Weights of a small GPT-style language model, trained from scratch on English Wikipedia: 0.857M parameters, a variant of SOAP for these matrices.
Each number is 128 + 24 x the weight over its row's rms, rounded and kept within 0 to 255. Layers, rows and columns count from 0. Numbers have three digits each. The size before them is the row's rms in percent of the matrix's.

# layer 9 attention query, 64x64, rms 0.228, rows 0-31, columns 0-63
106:139160142153146178141123107104144153111177126120122138129174110113126113100129083130149111140141167101135104110124075125115147112094149136094173128162102110107169091132132133112108164154109138
114:172124139106128134141080131131126112191153110097136148113100095118117112087124122106098144131116141117146139179144103101095159138160109150124099144110109137090097169157099150128127141127142088
124:113145163107108114146129052115099142093114161151125109162136144138134108131111119169138118145108128106127148140170134099120179196118125132129145139124156124148120152117077150152130109127154108
106:138136162154168117094114109162132140155135145104137141111149125140178121134123151126114131134144069084116153078141171103129112112096086122091153121142178129097151154126152119142138136131110102
119:147148085120129146128148100149102110139123106121089102160085139131096119171110112146109162109156158131075150177129125129088145115131126112118149088108128160129154142148116101101136123072115135
116:159130093144134104096125100122171128108109168142129126135101128141131138151130191109103131129130157085138109095137095119119153119111099165123111131113154085163134147119160093139121177168120100
106:137130143100139140088151154094163142132113141102099132088164103122102111140117094133141184150115124122080133113132142143107160173108089119182174151126128111110097106132094138142136128141127108
113:104144154194120132128107133132103125146106126138094105073139159155105139186143107097135125106107170143132126154124148088168127102102130102161130131096134133106157133151086146119137113141147116
104:084149098128121108132157147115136131091148108132149117127144117184180145124130137114117138154120116117087178130134101139151166130172105123109085107144087094105141134095128097133168144142113106
114:107130157120164144099102112132101131131115147142163139122127117130173136128115071113109142142095121166166138110126072117114173117156131133136136137133130130177102129145172143089114101116083165
120:155118144150098127087098137150113100117113174098183099157104104131126143131135096147144149172104118142098130095125140136144116103162165156120149131095101113107136129139152156118138095175148102
114:137136128094069140122106117142121132141179145107134097137093154145148101127163113126121176127143141097188128143122122142129068156131111096159146113149121164133125094110145120176138138141135150
111:109137159130112130119119124095105138117103139188179155133159129086132103185102130130091141095163143125095131159117129140148147119107095146114081144090105113139117111129140124170110113100148122
113:116153107136094105138167100160172098102160149089131171115142130115110128109120149100152113146120108124135175149127131182145123137104136140180120158129088138122169165173119113134120133114136135
109:128118125137097112125146121133139152136118144131110171094097118146115122148090144125135101132141118156148148195159110115140125101108166187080156115143166163082106131126098109148106121148119151
111:122064142112110146107165122134117112108110132150117122091143108112129133120107161146151169162137119075154155146127106103128140142119130103097125119161091109161141188124172128129147087114146113
107:145176128078114153136117178157127127130108144130131136084128133146149124135120153098183129108126121140147102132166124174139142121108126129102107135133076104170123154148082111133153154127162093
109:147126116160136182130109140146136123105099134155123129136109176137162133129112162136174136174166101102153087111095121122103134161138110156154093088107111140101092113152119135116120102126117087
115:150113132141125117134137135170118158123121144165112118114100112145119128087116141056130125096135144113076130109129134146210101162114135110166153128144121119118120117111130182123108141111101142
105:126135114137127097129154108167091106132131096139203129118178124117122110102158145128108138147154137130133091137102124118136142099083155122184113104105131138120098134113066129108135107141145102
125:071168148153151145135135129164122148112120135097151130161101081087135090123109141134123130118119115104141115178162126091129085121099110114139106171118137141124135116118154151140139160139098079
112:125067113140134105127172127136108136119153182107114151133141129105118093116131101098107129147154110185162127114149127094156166119135147120127103162109101092129171092121128151141170128120130154
111:119119159129084124088149111105110151126159119141090155113144142144105125092116149152135108169126160149141104089167142159088135088147088099089133121060150128142135127146137128109138122147125132
113:119109080113138140156092155144103182121163105132125167125111132144109112138113129117141131173104131113118133115072131134164157129141124127121176139092133151185139115104139135110139112119180096
098:108157139176088108118145132124153121143113089137103125159139108141159123148097106130122166167147136145119093117140114122155107140132153155111157159141093168131069128091131170146114132100167116
106:153123169104171132118148112151129143136099142135133092140141141146089151130088142110118129152133130128138174082132089138159139081151109128126098143099097156106112075129090109126113172124158134
104:136125093098075111129133151134123132110098121120128147117212119101159082156154156164151102149106136110105143131125097127147108135151094115155141136120132123111115113141140123069118152150097112
119:108083124128118139158137132100110195115104129112156098145125128143107128128173125143176155073141140186145143112163090137116116129121118123144114166146127163110111151108139117152105112121108096
104:111122152112105165144171116143141151149097158099121137135107127123102112107163159149116109153101156118100123150111148138176155097173171129145118075159164122143100109143130108145157142100116109
108:131125145098152109131133121075138120103121116135121111156126118126151151148144105091133115141158147147157121150112120205115138120113158149110115125101190123113176132120124191155134144111103099
114:080137133086120118110117147097131151139109104135168124186127187160140128091078134110133158139165134109138133145104151112149120123134132101123147170161126099127144153161131100115106169125112124
112:104126150144109139107097129109115130119160107154136140134118124088124115139162157075176136155164119140106146142180110111122133127138159109166145057144160119149124125122146100168161124101133141
# layer 9 attention key, 64x64, rms 0.233, rows 0-31, columns 0-63
108:141131113131141147104153130124110102141139139116086123134179121122167067106100116120119159125168168124155135121138131155145120108122119171157091148144162134081140112159111135161143157120072130
111:190115121136133152137115136112152154112136123100149133121078108128139167121121103129141135104062128124183105118148081130113119081129096133142160152147150121122135088122141095148113128128144085
130:097137145112145126070122128161136143092138083109130131105134137137124160149088144169128139079145111111125134097164107134151171147116146166099153097141099096105135103123124161117102143121093101
126:157125128148142107125078125171089111128114094119130076104125118144148153094147128176118093158117072130154098120110166142137102092129093140090137110135129105114137140125153154155113145099117124
125:117114114154132174109139079099124097113140120163116107121131135107089133136125132110158160103140105117139130150135112120097138088154084145126166103119179151111130134139142181116149131154182090
113:170128105141106128111106128146152125107130079136121118094112121102084085156173115126141123197129101112131118114125121181116138180095143122111123111104117112142124109120147142161167147105106128
106:135163164085134136123108131112162163131161130156157126108111151110140123150151155147078172111142146095152097099121154126186123147131122139152140157110142108064133103131104141116135106110124110
113:113181140134119107102129111131130128132105192114164096077151144129112123119134105122136138119146126128155128156130120126114156092159130116126159156172115076083160125082147114118142094098128107
099:075152168128097196114117170130113146113185103090122137122156117123106140106120146121108115169108116126097170131110126111135152154150122102110090110117134141131105121107151109152163127154130122
111:089127124109159112109151125146170085121128147101129147158125128087110166141142097093150125160133138140129091130096122108165098131115121136147115133155126150162145087181115163165089111136122158
116:148154159163083172126121150117091138120096188116150163108093093138134148112097149122144103141128127157121081124126129162141133119129158122167156113121105112109142144161107141111103159151125096
122:115142106129132134141125066115133143081158139133129126143102112138167154100174175112131147160134132114131148109186127102113075151111191120117120141160120144151125133146113122131095127095132134
115:148137146121074104111121099142153159134107095106137138159102194098138152170101145127116128131178122144101113154126094150098142151171098117109120129160145129124148101101123144153141116150107151
117:131120104153108144143119104157124126116178094105157087156135081138117150150115102114125090125112102135139158145138161130113147119118099162150106162108093105074129155136099102112173121124167134
112:132095152125095131148127136115125148123137134155098130141131092149118091168137137138119077099150106158112122105109123099110148150123116172090155171112136077109123114148164080143097139141080126
116:093070173154105138131152126146138184167126115143135075138121117124102139115125152126131095135119084107149151097115120163164156176111145121126096144158138150151156155141117150115111133116123129
113:122160105108099157113124120144129139143148104153099125150161108071131169151145085133150121130095139138145117121108156128121162142143164135144131142147158147133154121098116067087109135081150090
114:156150171182150128119120156131160109099110115150164120141147160127116144137155138103143107115142120103151165135090084106095099155127176123151119130120110142150133130128122110143110109100108060
116:144126112107162146143142164136119167101089128117159129110167110130104141086156142111093100126142148124072134109140149141124106152158081126154141133117125116089164154134147110117123123101150190
117:161174141180132083129157110134120164145114128101117125159120103144131128135092164108117114131129166090126128152128120099140152154073107117115122128152124108157139109085128130088134079168123132
130:096131141139172121182102105150105135131096102099133138132136155099150120129145158156103134161098115163108103154182113143088101110126102144155110135113122103129166104124119115143123147158090087
115:090106111133127106116103113098115118075085141099163120136114129139161135115088119133111082147152110174136130158153121137187162134118108102164130166121162111144116121132138099133166156131129149
109:114167191116129118113169139094152084125132122149121143121134144140127116088132131175165142120139109160145117098148131148154118151140124159070150136108138109144132136185089091103137109132129130
121:103143092148187135117136145092112152114151167101133155148133128125099104105113093112105141164146102101151117151115088159122141130176109120088109103128125151118125171106133122078114159108123127
114:134123160120120142132146143075077119120107137107125115105132125104098181150118172138120131105115126107135135160142119118142095109155088125113137181131076127158113135102116144132101156097087170
103:168136127142144149141133147141155109118105135120111106134115108119119116134151114142127098124196124163118126100157125090130170129154143056114146162108143173127110064107104138106136115149128136
113:099145139096125148111134146170113136136135119125160143127162160092110115133133144116165072126144131087157110108162132105116119102117083158118094140154118180105088159150121128085161112130129145
131:122111117114136117147100139099130179080148137075132089106120183109111148132148110163141156132159175164110121116136121100118101128115152152137093121119162131168139148120116139127157095108097116
113:121104142141161119104159087127112166128112128105141150146104096094083108147114129131110109097133104140148132133136180118134126141125135129120167076141082154144101136170123098143180122087124105
121:122107134120125111141111102130120143120134093057126128120164127150115141129095124120118118116142179106110133177137129175136098138179169144121152139101150100130073094148128121154098134118167132
115:126109147117120166080125118120148117142129115087159096156114165165097121154103119148122137173124139113109157118169173103101101144125124127119102119096126153144146124106160138128054150142137141
114:113131164142124098118121169111110132101108105139136112134085096109137121133135144092150132129096141169126132129134120116147097140184134219119119110145152173131131114118169129119153099098122115
# layer 9 attention value, 64x64, rms 0.187, rows 0-17, columns 0-63
110:130146143123142147151111088100138125144110136160147137153102124147150131116143136137153093075107099110147159133099153101105108138096095122124124152151186125143137070099131110071111152141099141
110:153143119108132154164144133113108102114139089126105112118119149169090150137189100122116098138132097149103128140128149154141156127079127155147097119170151080125119092122165129094101095118128136
118:108155101121102150121123145160172113169147111113143150106119138106114121107160113135123134105147114134113106154145108112158103166110166104172141150162148101099135138160096094147113170095156169
107:138173149102147138168108097128167115074123134115163142088099132162158136111152098124159096121108111084145127173127139132103149151126132112097121064126135144109139141110139130122140150145114161
105:093116120104151130168124153192144101169156144147180117126095136153116125087104150109121111118149132140130133151134170130134154090093111098109113111131141179129116113119121150148149121094096137
116:150147151102116147183161159107100137095112135132077112151111138154127140122094114112131143151135147116155141147112135134087158152101047145168119107166118119132110122128112136143131134097097127
094:169166106128129141131151154141104153165155143125154082149114102100133100158134131154155100133098166146122151132125167120162155128110140109136127131102147162081136132133109180183100139123135131
098:168133151147128113135163084131112118136140111165143140095168134098114160055126091139137122120144129169113151125129092114104130124099115138129137163129129142150137134105129164170151159091155093
107:119092131113096163163093109098123129140136129175112116147170110079148135148147136154056072130144112106099100147142127143141117121136130142153106101118130120142131121135079129105170138122117120
104:100099096125145094112152135149117094107110134148123154133129083182101167101164125124171101109131130145134111117128140124097143172148178092131119159141160138106130146100100151120122132118088096
100:138104115093126150095148122116134133128109160121144086102116135164134160128106172119149088159092137135133131124166108128158137145114108174120093106107178147111149087122077139151101107127163130
108:168093189115113154135103129159128118132151165110124124147084130131083097095160112113127137075103105128107121132145139132140116177136142158130117186130133128146135100116159155158146108130150127
111:139128136103092084148119173150167125117116120142132094167121136199145141117142098141128133090117088146162113157138116134145119142177080154132134113087113152102088138113123133128145118149124125
108:133113127133152180085121170172130144113080110128117144117124119171126078176118099137163134134092137153106137142114149115080133131115101109125131115124132157120113127102085136172151132103133158
112:116113127128085118120166116149123118142164134138144142128118135128131104105168160146123124108142119151117135104141105174155108075125150094121142117189159119107071172094163102138100111127107142
108:113130168118115146145106167097162109108136089119102130115136094099133121107161139118155152143176112138131120177102135095119108089106118126122111099161137130094111108099095185142155151145106113
112:102121105104093100158133133129125136148104171118130155119144121144097133106136186155167158147096121124123213158088156116140079122114105126113138144131159109126132095133111125129141133146136111
116:145140145130123139160081162153120148138125101158139135103128116131167136128111135121194111139113135172114179139106103122115088130138151115084153114141113091150126109129091191129157120118150124
# layer 9 attention output (transposed), 64x64, rms 0.179, rows 0-17, columns 0-63
113:120156113096177153147113154152131108163171139132142134108140158145146132092162108170159141130119149130160185132139111068129111145146143116125105129168122164122131134102112148122152080139116132
108:160114127125137123127136115103131138113133155093122137154100135131130193117124133103142146105125145166119166149163120072113120157145168130172125123131181165137133178106116152148107127164147099
120:090076119116098117100081113142127094145099094128125102110102088089140112106096120105113124106110140105080101114120105106106127181104106119100113147114148143139153099101130123123122096154111141
102:153117109148162087099085083108136133156139110099139110085081145121107109086132121126140128099088156108139148138133121096117102096154108128108125087114144141141114109133160174150143108095144148
100:122095164144174137185168095112112120110114105143117137094158108095125123099134139155122127147082120159073157150112145123133102158134138148124132114100116129137169109163143123140139080135117100
119:102132106169137122131117129139126137108156200160121152120102071145112140124131116128157132125091145136111142160101099103101123120129176152164116100143125148096087145111134111176095113117149123
102:142116136112129107134155088125129152126107149121142143104165130125152078054106100130122115166148150106119139123127122159127158084094141150153111127138115099140138110135117098113162139191151091
091:100124106143112153104158097162092155114151135133138083105098105102095110109091107159136101111129149134099120150110156099128094171107149121140085141111139108128130137149099099107100139094082120
104:147155094123108148146152152107125132102106144035122144142111110112124127150121095090120160120110147117114127143140128151137107135150122129106095130129108150163113124064140105075156102113127137
091:165130125116147162152101090149127119097117137185134100121103114125116145138141131152133095098131093109151111102128126128130090122086159073113137109126157177164147078167112117110121121136146129
103:159105083139103168145144125082121096166142170147129163099131110144112081100134126110140147148137117160111148098173092133122112106151137082154135085087130133129132136125150124125114138097150114
106:122122160118122147114152147090160144105135149151134096086150138121158158091167134127128197109136176121121107120130092104157115139124130148114112136165180121116118120157117147114109102089107099
108:125116158142136076153082154110142144115129150128156099108131111122156159086134128136152134146129089128169126111138125167105093123130133137102134088131137135158150135087143130147089113053105132
108:142130139144096113171100142129107132156081127189148130099117093103109137098146143109125058122138115118105127169089093122125133093147110115130147130128112122108136153108147108119171131121168103
110:137145155106141093154118118122152150131128107123130096149113163171141127166149147163070132113152156127116157118121123093089094169123144120107112140109107094145151102095143107143071113157111142
110:135165131148129129131088096132177135137102108080159123164129118126144143128149126121107132178122151134079175139093116102076132135139137105150091115151143179135125086118118102122124135111102119
108:119135095147147149153136137138123099162133116192133139141180125128124127132169103124141110161131141093126154081115153119105123108093111103118058103124123120105164142108119168118095109129103115
121:133107114114108119122151120117107112126120121137114086137164126085125123125141110093116046145150145100100155103135140110136145128099118168130090116118144146118128129142143116134200107078126168